{"d_mlp": 512, "bias": "all", "init_std_up": 0.0375, "lr": 0.00497, "lr_mult_o": 2.0, "decay_shape": "linear", "final_lr_fraction": 0.02}
Each number is 200 + 40 x the weight over its row's rms, rounded and kept within 0 to 999. Layers, rows and columns count from 0. The size before them is the row's rms in percent of the matrix's.

# layer 3 MLP up, 512x128, rms 0.172, rows 363-417, columns 64-127
103,164,286,236,203,112,139,119,243,165,211,193,154,204,245,264,281,232,207,259,206,227,228,260,249,198,200,213,149,264,205,173,164,216,193,236,243,206,234,165,222,256,199,198,141,203,205,170,180,225,224,160,226,151,262,140,200,185,220,203,192,223,104,197,240
095,233,230,197,196,221,187,283,175,206,192,155,219,199,172,239,177,185,222,136,265,200,170,174,218,222,235,161,203,193,219,244,215,221,246,158,246,238,158,237,205,217,164,205,201,187,228,90,208,176,134,118,244,244,130,167,248,176,167,222,230,248,193,210,235
099,190,155,161,112,217,124,233,187,210,213,199,189,179,224,218,207,207,196,179,216,169,187,199,161,179,208,202,250,221,126,178,175,149,194,181,235,178,209,154,205,153,267,275,154,259,255,151,160,264,141,184,204,215,231,169,198,253,209,274,267,238,153,282,153
091,210,250,178,244,232,217,143,197,279,189,188,249,221,204,275,117,205,216,189,199,221,150,159,213,156,232,209,205,180,197,151,245,201,202,169,148,252,161,184,134,240,213,148,187,259,232,239,184,212,232,190,214,129,218,194,199,205,156,210,214,124,220,218,223
100,193,180,257,228,151,164,216,217,230,206,201,208,183,288,221,186,217,213,224,157,157,135,191,245,202,228,241,152,225,206,188,199,185,240,202,214,229,219,136,112,183,193,181,207,191,150,182,207,202,206,134,185,200,155,138,236,151,187,131,125,208,236,198,239
103,272,239,172,167,163,257,146,147,206,212,138,185,244,211,193,187,193,246,201,223,118,138,195,192,108,145,178,217,185,134,232,251,258,215,181,183,341,170,192,192,207,195,140,221,238,248,219,220,182,237,247,206,170,134,224,188,180,251,211,298,238,225,222,209
095,253,207,129,180,151,156,175,153,135,220,208,153,193,247,241,235,166,177,206,256,130,145,198,245,219,215,200,277,190,257,225,211,283,209,229,193,223,209,136,209,273,185,168,135,187,244,214,187,153,217,211,251,218,176,212,240,284,268,251,190,191,184,237,267
098,210,200,239,189,255,171,189,219,209,150,246,197,162,205,219,144,205,213,184,213,204,213,140,157,180,149,236,294,174,172,214,204,187,224,224,300,197,185,201,278,223,155,209,176,209,231,210,221,257,139,202,186,133,265,135,172,198,239,162,216,211,176,269,247
100,203,194,166,214,182,218,234,240,174,213,245,152,201,278,216,235,227,166,146,231,221,110,147,160,230,169,234,207,201,244,228,180,244,253,220,169,181,147,152,175,216,248,170,234,217,231,196,126,181,141,233,212,275,215,131,168,215,126,209,234,166,104,221,203
089,279,148,231,168,194,237,203,213,185,186,180,184,155,147,210,151,218,164,201,243,116,150,268,214,163,219,212,168,212,161,175,269,161,234,243,205,207,149,197,255,194,241,158,201,223,218,177,215,228,207,169,175,207,196,148,112,251,206,230,223,193,183,238,165
092,236,149,151,212,181,149,101,219,212,169,241,265,185,250,211,192,256,247,230,165,227,203,230,236,188,212,210,176,176,149,184,226,227,219,149,224,301,133,266,224,152,142,158,168,231,210,180,202,266,278,172,172,211,232,183,245,186,228,240,211,216,235,187,255
109,235,201,206,173,250,173,248,225,162,182,189,176,166,194,198,199,205,147,87,265,251,189,178,259,172,238,241,251,218,228,166,212,208,282,200,146,199,185,236,239,155,108,284,159,187,171,175,213,155,209,255,176,213,136,164,186,201,177,226,260,190,305,250,195
102,260,169,229,206,91,191,229,208,228,193,186,208,175,185,218,154,138,193,187,219,199,121,181,183,179,191,170,198,201,254,158,207,180,255,170,160,238,127,175,239,123,237,224,259,287,255,186,186,142,196,260,201,211,258,170,178,205,164,177,194,170,146,221,194
093,173,131,159,170,247,183,184,193,207,201,195,318,183,188,202,196,194,180,171,195,222,166,206,250,144,200,214,171,150,213,213,316,259,108,148,200,147,284,262,209,251,233,178,199,234,258,208,220,208,196,134,210,238,139,210,224,223,252,235,209,112,206,235,181
091,243,163,110,204,197,184,233,127,292,209,217,164,215,171,148,129,233,164,177,226,252,142,195,249,259,244,294,206,240,204,162,230,194,166,199,184,194,242,263,235,203,212,83,185,199,249,142,141,188,263,234,162,258,234,115,184,185,178,134,181,181,269,200,176
088,191,252,182,145,127,202,142,206,192,201,182,199,203,221,135,233,207,154,84,177,128,209,196,193,190,102,230,214,184,282,176,234,242,199,196,201,255,167,212,197,172,165,232,176,251,194,239,160,216,155,271,222,229,179,217,184,255,234,254,205,168,211,238,197
100,291,211,224,267,178,201,207,147,159,248,240,249,175,199,161,220,239,187,159,197,242,143,280,270,176,202,169,231,179,186,219,153,171,131,199,126,247,82,188,214,185,148,90,238,215,234,224,196,173,254,189,204,188,221,179,194,184,171,251,225,195,289,231,221
098,226,166,232,228,175,148,204,192,186,170,177,200,187,182,242,108,276,204,222,259,264,132,240,209,233,191,232,236,192,154,263,254,136,247,234,115,175,116,184,218,198,237,143,254,97,172,236,208,190,178,197,259,208,242,193,197,192,242,246,278,155,183,188,154
104,258,231,275,311,177,150,184,155,201,238,194,196,203,219,161,186,124,220,175,189,188,196,140,204,221,273,213,282,212,173,204,215,241,136,185,168,245,165,254,185,146,280,161,184,191,264,259,130,185,177,203,171,162,218,167,172,193,171,244,255,251,225,178,182
112,175,161,154,197,223,172,257,202,164,175,130,229,146,225,302,184,216,242,193,176,260,171,248,166,214,150,217,266,252,221,237,182,153,227,302,187,272,199,213,169,182,194,143,210,270,219,185,205,210,124,206,240,245,202,157,142,239,191,129,158,243,182,177,208
106,218,138,195,139,213,157,158,211,213,251,274,217,195,206,126,175,236,147,149,203,229,182,208,190,255,217,158,168,247,159,145,253,214,227,203,257,136,200,195,187,236,248,200,171,248,233,241,152,166,175,218,232,199,195,193,232,199,232,273,209,192,176,220,196
097,201,208,155,146,230,203,235,280,167,181,159,126,233,188,213,160,234,196,294,244,191,177,150,186,186,218,179,253,140,169,202,218,184,186,174,123,218,149,228,214,205,192,150,183,195,210,245,250,160,184,188,218,195,179,198,251,178,202,173,210,224,194,201,207
133,241,196,170,230,200,170,228,159,195,231,219,241,182,192,172,149,187,191,227,145,233,184,199,243,253,174,195,178,168,225,188,289,188,126,197,179,182,238,169,182,172,73,235,184,254,238,180,188,161,175,199,201,191,184,201,197,118,172,213,221,233,179,232,219
097,293,239,166,291,197,208,174,164,268,191,251,202,196,176,152,138,195,196,133,154,198,157,265,214,180,249,231,188,281,131,160,223,213,145,279,170,170,187,183,224,243,201,163,161,243,187,117,198,173,154,174,253,188,196,199,184,248,177,154,284,212,189,212,155
089,274,239,173,136,185,276,191,147,251,224,179,179,211,244,201,215,232,198,150,212,184,219,278,258,199,152,282,226,175,220,158,185,188,203,147,242,223,240,247,197,147,163,228,169,232,195,217,232,164,106,183,252,94,159,122,214,175,218,172,125,225,171,258,195
098,240,228,193,200,235,235,222,196,237,200,198,292,242,212,223,167,161,139,281,176,208,189,248,162,150,222,174,235,252,245,241,214,162,193,232,229,131,235,106,185,209,216,232,219,109,160,229,220,239,185,160,234,243,164,138,127,185,103,198,207,186,122,186,207
095,193,141,162,253,176,222,147,202,218,127,210,264,232,210,167,146,182,144,197,125,138,174,143,237,261,220,279,214,143,221,233,160,259,249,212,162,207,180,248,262,208,191,249,199,116,219,203,158,227,174,213,197,169,226,140,263,196,170,150,259,204,191,239,208
114,249,141,226,208,134,185,232,201,174,208,204,227,170,242,260,228,226,150,110,219,212,161,165,236,202,204,203,156,329,133,168,270,269,248,120,190,200,242,217,132,130,161,215,182,198,198,167,227,145,244,197,191,211,184,140,215,203,181,212,210,204,251,318,167
106,190,208,154,189,206,130,197,239,253,179,237,204,95,130,240,281,205,192,216,199,255,199,159,220,179,139,268,163,245,228,228,184,214,200,157,238,224,270,210,187,232,188,184,185,118,214,230,138,213,159,168,240,153,156,207,249,153,215,158,95,231,217,226,159
123,147,208,127,278,168,257,219,184,99,221,130,226,236,134,202,200,243,181,180,198,239,187,207,159,241,185,178,216,162,225,172,197,215,155,233,151,285,168,216,194,214,256,220,210,181,246,159,188,157,258,199,166,165,189,148,231,233,219,199,137,223,173,293,157
105,187,179,197,175,163,180,193,254,169,181,171,223,166,279,221,215,175,192,193,191,187,162,168,169,198,232,184,213,194,186,136,195,261,182,174,160,177,203,192,160,152,222,174,190,307,211,257,244,163,213,233,245,297,153,218,231,175,229,214,192,194,112,207,230
118,214,192,212,232,197,128,141,212,177,185,201,194,197,160,212,164,182,170,220,147,226,238,229,172,93,216,184,193,204,294,213,162,218,197,196,263,191,210,188,171,239,207,188,212,176,222,190,157,205,213,227,281,208,224,187,155,229,143,197,186,268,213,203,209
096,263,200,195,240,191,208,189,206,177,225,129,196,175,160,167,215,207,218,199,160,174,162,199,225,179,161,193,190,168,144,174,190,227,187,182,199,250,119,192,267,217,193,201,232,240,160,211,228,164,127,252,242,215,301,210,172,193,206,169,237,255,312,174,226
098,173,187,216,178,192,190,244,268,209,118,136,217,230,198,219,148,245,181,199,185,191,219,229,258,187,152,199,130,144,150,79,209,252,199,155,187,270,225,200,164,301,238,258,270,187,186,189,240,205,134,225,211,217,168,216,224,243,201,287,239,179,234,219,241
120,187,187,230,171,228,264,149,139,193,196,204,290,173,227,129,265,174,274,175,173,199,155,161,203,152,229,161,266,215,240,247,249,193,205,112,253,219,221,219,167,228,223,249,234,165,232,185,177,112,200,194,166,193,139,157,238,245,224,224,262,190,163,255,238
120,230,142,171,110,139,200,197,212,241,147,250,222,152,199,194,229,200,231,108,224,208,250,205,163,197,153,263,243,218,254,252,240,231,207,193,254,218,198,179,195,170,194,122,177,189,160,144,246,212,216,231,143,214,165,131,204,193,201,232,219,263,218,242,142
093,146,119,242,196,211,206,187,156,179,180,192,184,179,186,241,215,292,230,183,201,211,174,223,213,201,174,155,248,188,172,193,214,177,244,205,253,220,198,99,188,284,206,208,230,207,176,161,197,239,175,272,184,275,185,112,232,219,174,186,158,246,160,186,261
103,247,237,183,121,171,194,155,230,180,259,218,218,204,201,236,177,156,216,172,132,206,152,207,175,253,230,142,201,161,208,194,238,256,225,178,242,229,251,199,204,251,178,213,144,145,260,203,157,188,226,216,146,233,143,134,265,181,239,257,260,272,283,161,199
096,169,219,246,254,253,226,198,272,171,150,237,173,195,136,221,184,240,208,144,209,182,239,246,264,171,173,268,173,236,175,215,189,244,210,228,199,178,173,259,165,198,120,181,98,174,181,229,179,201,157,236,216,178,238,194,234,149,212,197,237,278,179,198,192
095,215,148,255,189,215,224,160,209,215,208,158,220,139,179,232,210,247,213,169,196,141,195,231,195,209,271,144,209,171,230,175,276,253,141,178,208,194,233,313,196,197,247,247,206,152,149,196,80,131,238,176,130,219,208,200,210,161,210,218,179,257,208,114,195
086,225,161,164,228,122,213,221,208,246,176,188,268,201,199,243,172,165,201,175,218,207,159,221,200,200,192,314,211,318,213,257,236,199,197,238,156,274,209,178,229,258,249,178,195,191,167,161,206,189,201,188,159,198,273,182,123,240,186,160,217,148,194,238,145
130,188,188,306,182,242,84,127,228,211,176,192,191,205,222,178,186,205,201,181,203,175,161,243,247,160,256,171,188,130,212,168,203,217,209,194,200,272,205,214,165,202,241,259,175,183,222,112,210,197,169,195,194,192,172,136,234,204,234,239,225,169,65,199,165
097,217,194,258,124,238,156,235,179,177,120,221,229,230,247,209,269,210,156,183,208,213,209,254,226,204,220,219,209,200,190,157,216,183,233,142,242,146,181,189,230,160,184,96,171,187,199,238,188,283,212,205,225,264,165,182,144,113,189,174,239,167,176,221,214
090,189,277,210,208,155,232,239,177,203,233,152,140,175,199,188,231,113,162,212,258,213,182,128,146,220,163,228,242,166,226,141,238,225,244,188,270,258,195,197,216,191,140,231,118,234,192,158,198,180,191,174,166,208,177,136,223,210,222,164,172,213,220,240,169
093,277,228,204,292,193,220,196,142,164,122,286,226,177,172,124,282,200,150,200,184,186,172,227,233,200,219,233,206,219,152,140,130,213,88,220,186,162,225,176,194,132,271,225,224,167,234,221,179,216,206,193,206,233,156,155,193,180,207,209,206,211,228,188,215
105,170,268,276,198,176,218,232,223,170,168,159,188,155,186,194,204,161,210,192,268,217,225,211,233,215,183,182,181,164,205,211,132,246,167,195,133,173,150,140,200,236,215,155,322,162,167,220,179,154,196,155,155,274,181,199,257,171,251,172,133,213,280,158,212
102,182,209,193,263,222,237,192,234,173,160,256,191,246,131,219,170,247,191,292,200,235,210,201,232,195,216,136,249,123,241,225,197,253,165,211,181,246,246,179,203,259,198,183,134,187,215,199,166,179,137,241,190,231,203,215,184,219,209,197,164,266,111,246,148
090,184,217,228,170,237,147,227,189,174,104,204,190,185,158,156,198,216,157,204,219,221,183,219,156,159,181,143,157,226,192,182,201,242,215,170,191,220,95,228,164,151,250,208,206,188,195,154,273,238,181,162,207,222,187,224,143,239,256,224,240,182,268,269,244
099,202,238,162,193,174,197,162,219,228,237,137,137,155,254,158,119,172,146,166,192,224,170,183,139,216,302,286,212,194,214,172,166,219,245,256,237,209,215,202,293,219,219,159,149,157,210,226,161,103,284,175,185,219,252,127,180,157,240,236,187,125,196,242,196
102,247,147,195,260,248,191,177,186,200,229,199,180,226,147,266,176,203,197,178,193,191,262,200,162,151,242,288,215,259,166,218,205,262,240,201,211,201,123,223,149,217,194,156,168,164,218,188,238,245,176,255,171,234,163,73,171,157,202,245,239,152,178,200,311
115,115,185,203,183,190,202,163,244,213,190,163,215,224,259,165,211,230,173,212,162,197,260,186,205,146,241,145,192,280,233,129,200,207,165,240,220,170,210,165,201,233,252,249,166,217,201,139,178,205,239,204,171,206,161,179,243,216,167,248,148,238,169,185,287
095,246,236,224,192,171,150,176,169,189,154,200,185,211,144,210,273,204,225,184,258,135,110,196,178,210,188,231,216,201,221,154,153,217,232,117,187,221,226,219,98,285,181,213,178,140,199,129,145,191,213,162,231,208,154,269,244,204,163,181,175,226,204,193,245
115,190,139,165,281,161,179,188,203,236,268,149,230,181,218,217,190,267,210,185,188,249,179,212,213,144,187,224,206,185,175,199,194,192,189,240,124,215,205,220,254,257,259,185,210,123,214,151,151,179,174,230,180,232,220,243,175,206,145,160,239,217,271,256,157
118,199,186,185,128,202,200,213,174,231,283,224,170,179,174,256,160,167,188,219,251,122,182,228,253,252,237,198,262,222,239,176,228,220,153,180,128,218,190,180,185,198,203,188,230,137,256,235,182,186,169,158,237,229,233,204,212,95,200,246,216,204,246,236,201
107,156,163,246,270,213,146,191,145,98,197,140,215,212,240,164,185,222,124,127,115,209,199,222,209,183,199,192,165,219,121,187,204,224,243,194,232,237,186,145,155,212,136,204,168,183,205,198,221,205,232,196,203,235,161,160,244,183,244,148,149,184,250,195,192
# layer 3 MLP down (transposed), 512x128, rms 0.146, rows 363-416, columns 64-127
097,208,218,228,220,168,236,218,165,258,160,241,137,183,179,236,188,233,256,154,191,209,241,258,194,125,141,220,210,247,201,163,259,224,199,222,207,186,192,266,192,158,201,182,193,266,174,156,200,229,237,274,222,174,187,164,148,235,159,310,171,116,159,160,174
097,173,182,144,132,228,156,193,236,284,209,177,204,163,192,187,199,238,289,179,217,285,186,163,274,137,203,150,205,174,215,294,233,179,234,173,157,244,207,171,190,197,231,157,197,207,164,151,236,215,182,146,235,222,178,245,174,238,207,254,210,264,217,180,247
105,144,202,205,130,225,146,219,269,203,198,269,171,226,199,199,245,185,231,235,243,167,229,217,181,167,167,169,250,143,129,222,170,202,208,197,265,197,199,181,232,213,214,218,183,196,205,165,198,228,189,230,152,203,301,177,168,172,255,251,207,150,298,191,183
081,187,213,183,173,202,171,218,213,202,248,150,184,199,243,190,238,216,208,206,208,206,128,244,286,163,265,146,225,153,300,199,232,237,144,123,200,246,217,145,185,269,136,251,158,197,203,235,164,181,231,217,152,208,212,161,308,227,185,162,296,184,192,177,182
100,244,241,257,217,254,242,135,260,237,219,197,170,223,136,197,234,173,159,173,198,199,269,254,174,187,218,165,141,184,211,207,157,215,167,136,267,211,219,253,235,205,176,259,139,129,227,148,250,207,138,217,210,182,249,188,230,148,141,229,194,164,214,218,212
104,125,142,211,153,200,160,230,129,106,184,202,202,262,107,254,244,185,228,182,185,192,175,176,227,186,146,215,214,195,163,230,138,219,169,161,144,233,254,257,142,207,201,86,271,208,216,217,203,252,215,195,232,139,222,216,236,252,219,180,125,220,231,167,222
086,202,194,197,165,222,273,202,136,267,203,127,197,170,141,221,196,257,133,216,187,164,207,198,329,112,216,240,255,204,203,266,166,205,270,139,207,187,158,151,235,191,237,86,159,252,203,225,223,177,204,204,198,188,210,163,283,236,182,220,158,198,206,180,217
114,178,226,209,171,182,222,246,201,209,193,232,152,190,204,171,154,235,212,239,231,224,202,219,222,175,160,219,133,112,241,187,141,164,183,194,243,122,121,135,241,204,264,130,174,226,187,232,158,224,217,131,216,205,272,255,254,132,236,179,253,236,272,146,253
104,156,215,137,229,236,161,194,203,195,169,210,180,159,224,206,195,227,137,218,189,209,163,156,137,194,231,176,217,243,214,246,204,223,188,245,206,177,207,169,121,198,232,139,183,184,229,180,156,128,151,269,203,243,115,176,179,246,173,269,191,195,215,102,245
096,151,225,206,217,166,190,120,140,244,209,265,186,196,265,202,131,246,242,243,182,187,174,163,164,263,174,204,206,224,146,160,203,166,178,183,272,156,183,173,199,274,221,290,156,242,172,198,217,210,181,245,192,231,124,197,182,200,220,179,225,181,199,200,175
102,172,217,254,141,198,201,239,236,249,257,230,146,192,133,173,196,214,185,184,218,224,208,199,210,190,172,176,190,132,261,220,251,205,173,233,198,247,152,201,274,240,169,204,189,130,208,160,256,199,209,193,164,234,134,213,183,293,137,168,253,201,212,134,154
103,210,279,184,296,202,283,160,113,228,188,152,154,226,267,204,276,204,176,194,208,144,227,229,206,229,184,172,278,175,177,153,227,230,206,229,198,269,179,202,198,255,254,237,207,234,167,174,188,209,188,184,264,193,221,164,190,215,125,288,201,191,219,206,267
101,173,281,240,197,168,217,210,240,177,232,195,188,220,259,155,232,183,139,144,212,257,214,169,269,190,255,226,227,194,207,179,158,172,209,262,212,191,205,226,150,249,197,210,186,235,170,214,254,152,153,253,140,198,145,215,168,247,205,180,290,214,232,124,208
091,192,178,108,216,192,193,195,152,268,196,169,241,238,220,207,209,122,196,106,161,201,186,203,263,159,235,234,136,148,211,235,209,175,181,243,162,170,228,233,253,232,227,100,205,210,227,219,224,247,219,151,158,199,206,224,226,189,261,175,209,202,158,227,283
100,220,192,206,203,159,144,220,170,176,145,207,169,240,241,230,202,225,272,163,133,178,158,192,176,175,123,208,215,176,194,192,260,150,134,209,220,275,212,155,142,231,206,166,193,263,161,272,227,235,168,216,230,214,173,213,203,222,195,246,263,226,131,202,278
101,195,210,258,170,246,130,163,230,181,212,210,162,228,234,222,158,225,239,170,206,212,213,238,158,187,174,212,266,234,217,184,220,145,210,184,170,296,119,179,211,127,176,195,217,170,202,205,207,132,140,184,271,198,191,225,135,209,244,236,270,138,228,208,171
108,162,222,248,225,214,231,194,72,214,196,283,202,191,150,223,190,183,128,228,177,106,196,155,231,193,240,172,194,159,160,185,191,226,191,199,196,256,270,231,227,274,164,207,129,190,209,200,201,231,185,191,227,284,191,192,196,277,172,189,203,242,136,192,192
098,215,228,195,201,183,225,191,261,242,171,222,241,241,145,117,225,216,237,192,157,241,268,173,198,172,255,151,263,203,194,207,244,236,199,193,228,166,174,216,153,180,242,300,201,168,247,226,277,143,185,188,211,172,99,237,138,233,184,177,128,245,227,226,210
105,169,114,161,157,194,198,175,249,203,208,234,182,169,192,217,196,172,186,184,191,215,230,76,171,217,194,266,191,166,246,202,227,195,136,137,214,221,226,171,202,261,225,197,148,168,234,256,162,198,221,170,203,118,219,167,265,257,193,223,108,254,180,57,171
105,188,248,228,174,202,187,225,151,163,143,197,185,205,178,180,190,190,145,158,201,239,151,152,175,242,152,195,140,244,206,213,280,217,203,225,198,261,211,91,249,282,227,180,178,112,168,233,176,204,127,284,201,271,208,233,204,187,269,241,192,121,214,155,160
108,164,145,154,185,277,222,182,226,223,195,187,264,155,156,249,246,268,208,274,154,192,198,234,250,158,195,268,212,200,165,154,196,206,245,217,172,161,231,236,228,213,223,234,245,229,218,324,214,172,196,160,229,197,123,200,75,149,179,198,162,134,229,210,173
102,169,234,224,243,158,264,225,222,235,192,207,198,206,254,182,167,332,213,181,247,166,123,193,149,216,198,207,215,173,220,220,238,247,227,198,243,207,109,217,187,198,227,199,165,163,186,146,164,200,207,255,197,245,231,195,206,242,223,194,291,172,193,227,153
109,208,207,200,280,284,188,237,158,196,211,179,201,199,173,194,166,164,156,247,123,170,209,153,182,290,133,161,145,196,239,203,263,117,172,204,169,238,198,219,196,162,114,231,214,228,175,133,211,193,156,178,240,234,198,236,196,143,204,201,215,247,137,190,255
100,234,183,201,233,207,164,218,195,187,158,157,188,250,282,178,208,248,195,248,203,250,185,259,185,253,206,188,210,219,164,230,213,213,265,206,202,154,162,220,200,231,166,173,209,174,187,182,178,195,254,167,268,127,203,149,211,219,227,177,184,242,175,208,276
094,167,193,190,199,180,140,162,226,196,218,174,123,147,158,190,183,178,140,120,250,228,152,205,165,202,132,199,263,186,250,229,222,232,167,240,181,262,135,195,169,172,205,192,250,144,182,219,241,221,204,280,205,254,207,178,219,271,172,193,216,253,261,223,195
096,190,244,239,240,205,193,227,199,193,210,264,225,236,112,168,160,168,213,150,137,216,269,174,209,110,152,191,189,177,168,223,146,183,182,227,132,241,240,319,242,182,198,183,168,212,239,179,195,170,201,166,211,258,169,167,286,227,163,239,88,160,169,175,186
100,174,206,233,176,165,196,180,188,195,280,222,245,208,175,143,202,153,211,266,189,250,228,171,198,192,228,190,162,211,194,165,201,196,253,224,158,234,138,209,195,176,188,184,175,170,190,167,252,221,211,170,239,186,203,261,225,222,183,327,177,154,136,142,285
128,194,193,207,200,209,169,163,149,206,212,223,198,248,227,209,252,202,136,178,234,251,312,205,181,261,164,193,253,236,154,178,257,226,208,278,199,165,186,198,214,143,132,217,199,200,177,129,174,201,204,169,209,249,174,292,195,191,133,262,191,202,299,281,127
109,211,242,128,136,209,188,222,234,270,103,213,200,157,164,182,224,219,204,195,259,282,153,250,315,122,221,255,177,170,264,187,197,174,253,175,189,247,222,216,219,148,205,145,210,214,217,167,196,178,181,174,147,194,158,205,238,257,288,134,224,182,233,272,185
121,146,184,158,236,167,269,206,142,122,154,213,244,209,231,137,201,254,87,190,220,221,263,195,190,241,193,169,209,207,153,244,233,249,265,236,114,277,212,227,204,177,232,238,255,252,216,208,161,190,178,207,204,227,163,158,199,178,219,199,216,111,114,266,183
098,206,152,163,203,247,191,159,190,186,264,236,174,121,229,137,105,203,169,239,202,154,214,190,198,220,175,179,200,210,202,100,275,204,175,229,207,179,186,248,214,133,315,256,208,218,250,266,172,186,238,151,194,178,155,200,270,155,243,203,224,226,97,186,171
100,166,157,172,298,154,233,168,205,219,156,306,129,247,203,124,186,205,210,152,231,251,219,199,180,151,174,187,237,150,203,163,161,150,204,211,180,211,188,163,153,234,196,223,175,198,171,304,157,197,224,137,241,221,190,234,206,222,215,282,182,188,214,248,207
092,293,129,167,210,142,214,209,194,243,275,161,191,162,213,168,165,196,202,250,239,121,265,127,202,245,138,165,171,196,155,240,202,225,171,193,216,177,248,153,142,209,196,268,234,221,205,205,176,304,232,199,251,274,216,140,188,194,244,149,176,209,228,127,188
090,237,243,223,198,120,121,226,188,175,129,232,255,171,214,213,192,173,198,183,174,244,186,214,200,174,260,206,187,160,168,100,162,298,257,182,172,184,182,197,127,151,209,186,235,212,197,229,255,209,212,252,170,255,228,161,293,228,155,283,207,171,212,229,257
104,216,140,232,174,288,304,217,213,216,241,173,199,219,250,164,154,196,294,223,167,248,141,143,181,134,154,153,249,201,226,234,236,106,221,162,224,223,151,197,230,112,253,189,241,209,233,200,168,208,230,198,162,252,203,258,185,211,221,189,220,191,171,231,266
135,220,206,196,231,145,227,262,213,208,209,230,194,102,171,165,280,169,126,147,207,164,252,252,159,137,179,243,221,211,246,249,264,251,240,125,256,183,173,183,140,159,172,144,173,161,222,216,160,220,268,204,176,228,189,172,187,167,172,239,247,191,208,183,173
103,148,215,166,197,239,272,206,242,242,208,139,175,285,170,173,138,178,266,228,229,222,262,195,194,220,212,233,215,181,139,215,244,196,172,175,121,240,224,196,165,250,229,217,178,243,183,230,191,260,249,140,210,233,197,144,195,154,234,181,235,242,159,212,79
089,186,240,215,163,268,237,222,199,213,234,220,183,282,231,345,189,211,187,188,162,204,182,214,202,239,220,185,167,201,184,191,204,184,277,219,225,123,249,215,264,143,174,151,235,129,197,204,198,201,238,184,173,189,171,191,221,168,269,199,212,231,240,114,163
108,243,197,182,178,165,218,257,251,170,191,201,230,126,182,148,153,164,180,170,164,206,209,206,202,199,182,176,235,198,175,157,167,291,181,278,270,176,175,165,194,216,209,203,204,214,165,242,217,193,277,225,225,233,152,178,232,200,112,165,169,190,187,96,221
095,208,265,263,238,172,274,217,178,153,260,192,175,272,216,161,191,205,147,219,228,227,244,186,159,227,186,211,200,268,175,295,184,201,172,233,187,260,212,258,206,197,140,218,225,152,95,206,186,148,183,196,293,219,291,280,174,204,225,180,184,215,158,229,172
100,209,199,151,220,126,158,207,167,242,182,247,271,144,219,223,232,200,140,166,143,257,195,261,209,168,241,287,226,289,213,248,215,254,213,210,136,255,185,208,224,226,217,131,179,169,158,160,198,225,210,246,150,298,267,162,195,257,166,207,184,220,177,268,176
103,187,205,241,240,298,126,143,228,205,230,185,155,204,183,239,188,218,192,210,219,255,173,214,240,162,255,249,236,200,228,261,152,145,189,210,213,204,223,235,186,225,274,221,223,158,183,85,203,187,206,236,198,185,196,174,207,195,244,197,181,172,99,175,127
101,217,208,229,155,176,218,211,278,200,233,257,252,194,189,221,229,197,181,156,189,268,217,252,203,233,191,156,183,209,151,286,232,224,144,141,72,194,196,174,231,196,166,204,216,213,230,195,213,246,126,236,174,158,211,201,274,246,156,192,250,162,127,211,139
095,262,202,211,216,187,239,232,121,163,237,223,107,175,193,139,218,224,153,207,181,244,164,141,124,268,184,258,194,234,176,200,219,175,225,207,263,169,150,157,191,191,169,224,157,235,182,167,225,249,268,159,169,240,183,204,232,191,201,216,195,251,185,284,188
105,199,171,157,229,231,217,154,210,85,105,200,174,264,269,149,185,203,179,250,154,123,197,169,245,227,194,193,191,223,197,169,184,207,140,220,176,121,180,206,194,226,273,223,204,158,187,233,190,239,194,239,178,203,224,149,188,255,186,193,252,192,225,145,253
117,238,205,123,187,201,254,183,135,206,251,176,186,239,180,179,178,172,192,233,237,250,202,234,238,222,170,187,247,169,209,128,216,190,213,209,232,125,231,251,221,194,192,211,213,166,240,208,262,165,263,161,218,250,175,192,182,196,160,189,206,164,204,219,255
107,231,235,147,199,197,186,226,291,224,214,142,213,235,248,166,142,163,184,181,203,238,217,172,191,161,215,223,200,260,114,189,158,183,237,190,301,135,137,181,182,193,262,150,201,248,202,218,169,209,205,189,205,178,295,244,255,221,190,222,197,207,253,224,247
095,236,278,180,130,135,142,205,114,171,175,137,128,182,202,195,203,155,269,236,163,195,211,262,305,234,178,188,185,225,170,136,239,254,215,233,239,190,245,188,239,239,193,160,244,174,225,128,257,209,220,185,231,213,230,235,229,227,191,193,146,238,219,179,206
099,171,162,255,187,117,156,206,161,158,217,243,166,190,223,179,232,166,228,236,185,193,195,158,213,266,161,194,255,258,226,188,268,212,172,209,177,156,258,153,250,205,224,120,185,179,143,208,204,202,208,216,183,219,192,201,164,142,227,221,209,170,196,321,234
108,221,194,174,223,191,230,249,176,156,247,208,186,163,198,215,177,230,227,235,200,126,254,172,158,127,270,183,247,303,252,135,183,189,174,193,141,252,231,156,169,195,232,263,172,254,136,217,212,176,211,224,277,228,239,149,265,186,158,217,226,163,139,206,260
120,138,225,186,113,205,176,221,155,236,244,199,239,243,130,202,202,168,232,282,203,81,197,218,318,98,233,158,226,219,191,202,208,231,172,190,166,170,188,151,202,250,211,163,209,200,188,159,137,216,243,210,156,211,108,161,261,208,202,231,259,194,225,203,235
097,180,157,197,201,162,144,185,240,210,197,115,189,255,220,270,296,203,232,272,251,143,150,166,200,197,197,174,233,197,184,138,186,161,219,176,165,226,264,214,173,204,206,156,171,270,187,221,211,146,261,247,161,149,196,215,223,144,177,155,208,200,227,216,175
116,146,251,253,203,212,163,215,158,234,247,222,243,147,213,108,242,211,181,200,172,161,238,250,200,158,289,200,132,151,284,244,239,204,140,246,209,221,268,190,269,198,174,199,309,234,168,192,157,231,198,203,145,176,195,182,233,219,224,169,231,246,184,123,141
109,194,223,135,164,306,211,203,160,262,238,202,210,257,218,274,154,189,171,225,159,146,262,163,175,210,299,195,176,220,209,225,246,151,175,162,144,221,233,176,168,188,228,146,217,198,202,234,185,157,157,149,184,245,210,237,167,139,139,134,165,229,207,183,196